config.toml
hidden_size = 320
norm = "rmsnorm"
rope_fraction = 0.25
extras = ["capped logits"]
beta1 = 0.95
doc_mask = true
Each number is 128 + 24 x the weight over its row's rms, rounded and kept within 0 to 255. Layers, rows and columns count from 0. Numbers have three digits each. The size before them is the row's rms in percent of the matrix's.

# layer 6 attention output, 320x320, rms 0.168, rows 35-69, columns 0-79
101:112100137129123108126150145146154119106133078102159121112142099124099155131104126109132147144140136154133130097113122149088139128172109114120135126114120149127137108117140078127122123109137150159143133133129113115145170156104133151122124103
104:120097151129090143096129140131172148176082114126136114108140114106156121131158128094129134153127117101116101121212152134114152114132119099140127149109098183122082119100084135119130172131107104128149146129142146159138066140151137136105145155
106:122137109120141123123126119156212117153116144136151123146162154132158085133148132110163128136158156143124120137119142101142125120148098133128119127153103109102125111169166130123171155149108134164102135103154151121122052185151150136186107105
108:168130164132136141124090165087126135121099136136144120122141152123141162104146189140111098113136169132148160142142111123144090139102188122158187141136141167140151167112114143115121161137127105113122144096136105096102144135139133132126143131
098:124117102159145147117161107084104160138146160106131118139132120140160120094127113159126122148156130137150124094090114114117111106103143108129158135150146130144102138125088144140100115137125067084108130105117143116130110087146168114133134120
105:146135127150078127166180129146174113119151143106133176135141162144131121101130122161128130119159138152114165094138149131145153149155125136161162139119124077141121125141139122115118104163121122160143122159115143090132108145138140126110123142
097:123107129137162112141164152100127156150123135114135136101084176131133088142127134109149132094122159114130127122105122130104091137172104116123149141077122106128117139161095135118120106166097118161134103121138152126107143114118123153129102168
102:117135094179112097139143110123161157119100126108155176125105130179094127183117127092142118135090107158122087137133139146113154128144123156131142135104132099091129106102108097152140119102111125106130138139134142168111077141147131116170081122
102:078142129090134117159085125140083135112163123104139118164147090139157105099106167130121129131128107175160115146107144109153098130146148153101104107159127143080156094102074130116124118118154112116102157104131131122143113140171135138091107137
106:091138100121119119141132124123146073107139144109155176099139146125095123118125160125154144187141145133120104098138087108140105141107110160155139099162095143134146154124131126134135166129167106083130143134120132139141083128138140143080125114
100:108137119164122138135140205119159148122151147129132112114132143134124153109111161156131121122118127136108094119108111158106112138150156108154116109139126126154161120145170174121138131136148119116104146141122137132133146090141122138101119113
102:148140103099116102139097097122149083153133130091114134126111136147126127145144184151144133108123151166159116122127146106088128164145101121098159149125141117152156113151120150113112138140097120056161128101091162139151142088133100111126115181
110:123121067178142165109114128127146123105145084079127142144085132130102133141159155129151141143132115166107109135117116104157155165121134141170139095134073150080157182127096142141171088066114112136127138141137105110133098153122134124100122140
103:137156132140131082088178102114132114126123107187105120096143114130154128118105158114133121124146137090162150167127091143107126157154154104087125110095127131132109123103136128146184135142159121073165104161143167134128111086100131147136107123
108:099124133159121137162115138116101131104142114114124097080163121120131123139104142094094098100114124149116103109084143105104113101146133116122124096130130124113130137135108112142144120118078104094092173102139146117115143158117134152164090143
101:139100125165092107166065145172154137163132131137126103107130080147102138163114137083119112142136131156108123132147127156133128131123100133132149111167121126082131083110101120146125148147097103150141153104147113120111104167175130136125172151
097:147127110134084147116134107141117106103110170120117121158165133121117130103097141127125087119127139087086141151138107158130108116106121114103168137104150146151122131086086137100094145153161151108068137106104079099157130127106166090132147118
089:132143148155166149150096098146115115131126102135087152134118103093102121121164139105143132160128144111174126114115109131150137154112149150157127109135130179134109107137130115107151149143096131139136139156167116157126123161139116132117125104
101:159130127113104138113122133124134088147118167132134133102159112129168113107141109107118132131116141123170122140126116131129119146113163150150105107125133152130138124121119101136117113167154131068107129129130079160103156111122139131090172113
095:157125121111122104100131090119101093128120102096181111096133103162133120131149107155107115103115174126163124162113131147132140142136148108107122129140145143122181128136071113125075112133192124100116129140104142102119129101108132129141132162
101:107169158122122103147126110154156138155156120120102174162144130170121178119138161138133092089108141112109109121134117147132162100048131132108150118119147122142173140140164150123164122088096134145116073118111132124123085125153088076115146116
101:143092129168153150115105107069142114145139099165081123111118098103156125098131096128171130153101085109122079149170106099160105124102125157148126132123059144124163160146118129102132116162125135175115084122144118166117162120090078069083109135
094:150139082164120135099161117102135146166126112097142115115113128110151145151162134139132133122165158098116154130103133162142157102141149114117133134124144150100121153123109127129123104090128118066145134122162107115128118160142159162210124125
087:175128104145144154140139113135154127092142115137092148101125141116149147126119091120110141130123147139099167122140164132141137085154151126119158117124110113139103142154125148137137112155118158165101102124156093150118112124153116156149127131
103:104118133144105127108156173107104114132139129148143105064126143124123135131115121144150126148120143117134106106085104126092155120126128094107122146125145159132119110145139115120163095146150144177150140127105157152180104160139157142157151131
096:146131103149100138094170135127139131104121092159113134098107119155106100138115146184102141141139089135132110177121123146106121110162154080099105145121131106147147124133133114112126114121152137107112122160138107115134157168152096190158125124
098:137130088158064135127149145087147139137129124162101093128097094145132131115128119118096115134125138132140143096150102157142138104164134097120098084111119178151146110109118094122143108151125118111098137112130170115125129122125168136123125141
096:070115141171163136123119138172143127100125114183146168130170099135109157107129085087124129099144104149113138094090153112116118110159127143137151114138122124100134150105160141106089094142138130161148120127118086140137114123100136104146105124
103:134139121111151129091103125124145115116117110118141151117116121145122179158140127122150139147137112150101104202133105116129125118152122089123108114149122139141170126138126150111143130105116110134155136131157096160119121148137123084127145159
102:118122097170155133119101116121110102138122132102135159126116154147162125150160106160125203165145120102149145127129092143135131165142138124111144108130131120173119145155136174115104110110056153079130109143120172145097095129158171125136159162
093:144121113136145095107080137127148142125151153102126100110133091109109131108083104117166132125088105089129107138126129112113121136125081131126140108132144117102129147118111119131138114134147137113099114118122131157152057148118129102115138141
106:142162116083151136114139102085130108141122076117097117167147132147173151124106122106144128143115140072083137127129172150113133139113154157114141163114104108164110088121127140104141124131151138156113131131129120193114125112116139084092121099
098:108138121137130118126171150134143137140132150105147141119119129134100131106130123123179096190101114126102138101117114136138109118088117117099140121099164122127135088114064103129123142152096115113109117149138141124097099112163185154173126118
092:159151114166124128117123108116133131183117104152135133136125104135116111128098125099126077155113132100146107138144137091141139117123133131128169112100128096117099122100117131111156148091155090138090144117183151119123094175136133118121098089
111:098144131114154110129139131124167141101121148134143173186123134128100123088173125120127164129094152137128113128131130167146122120147134104120168133125121148132146121096107116159091143146130151117127122142117135147089142182125114090086178125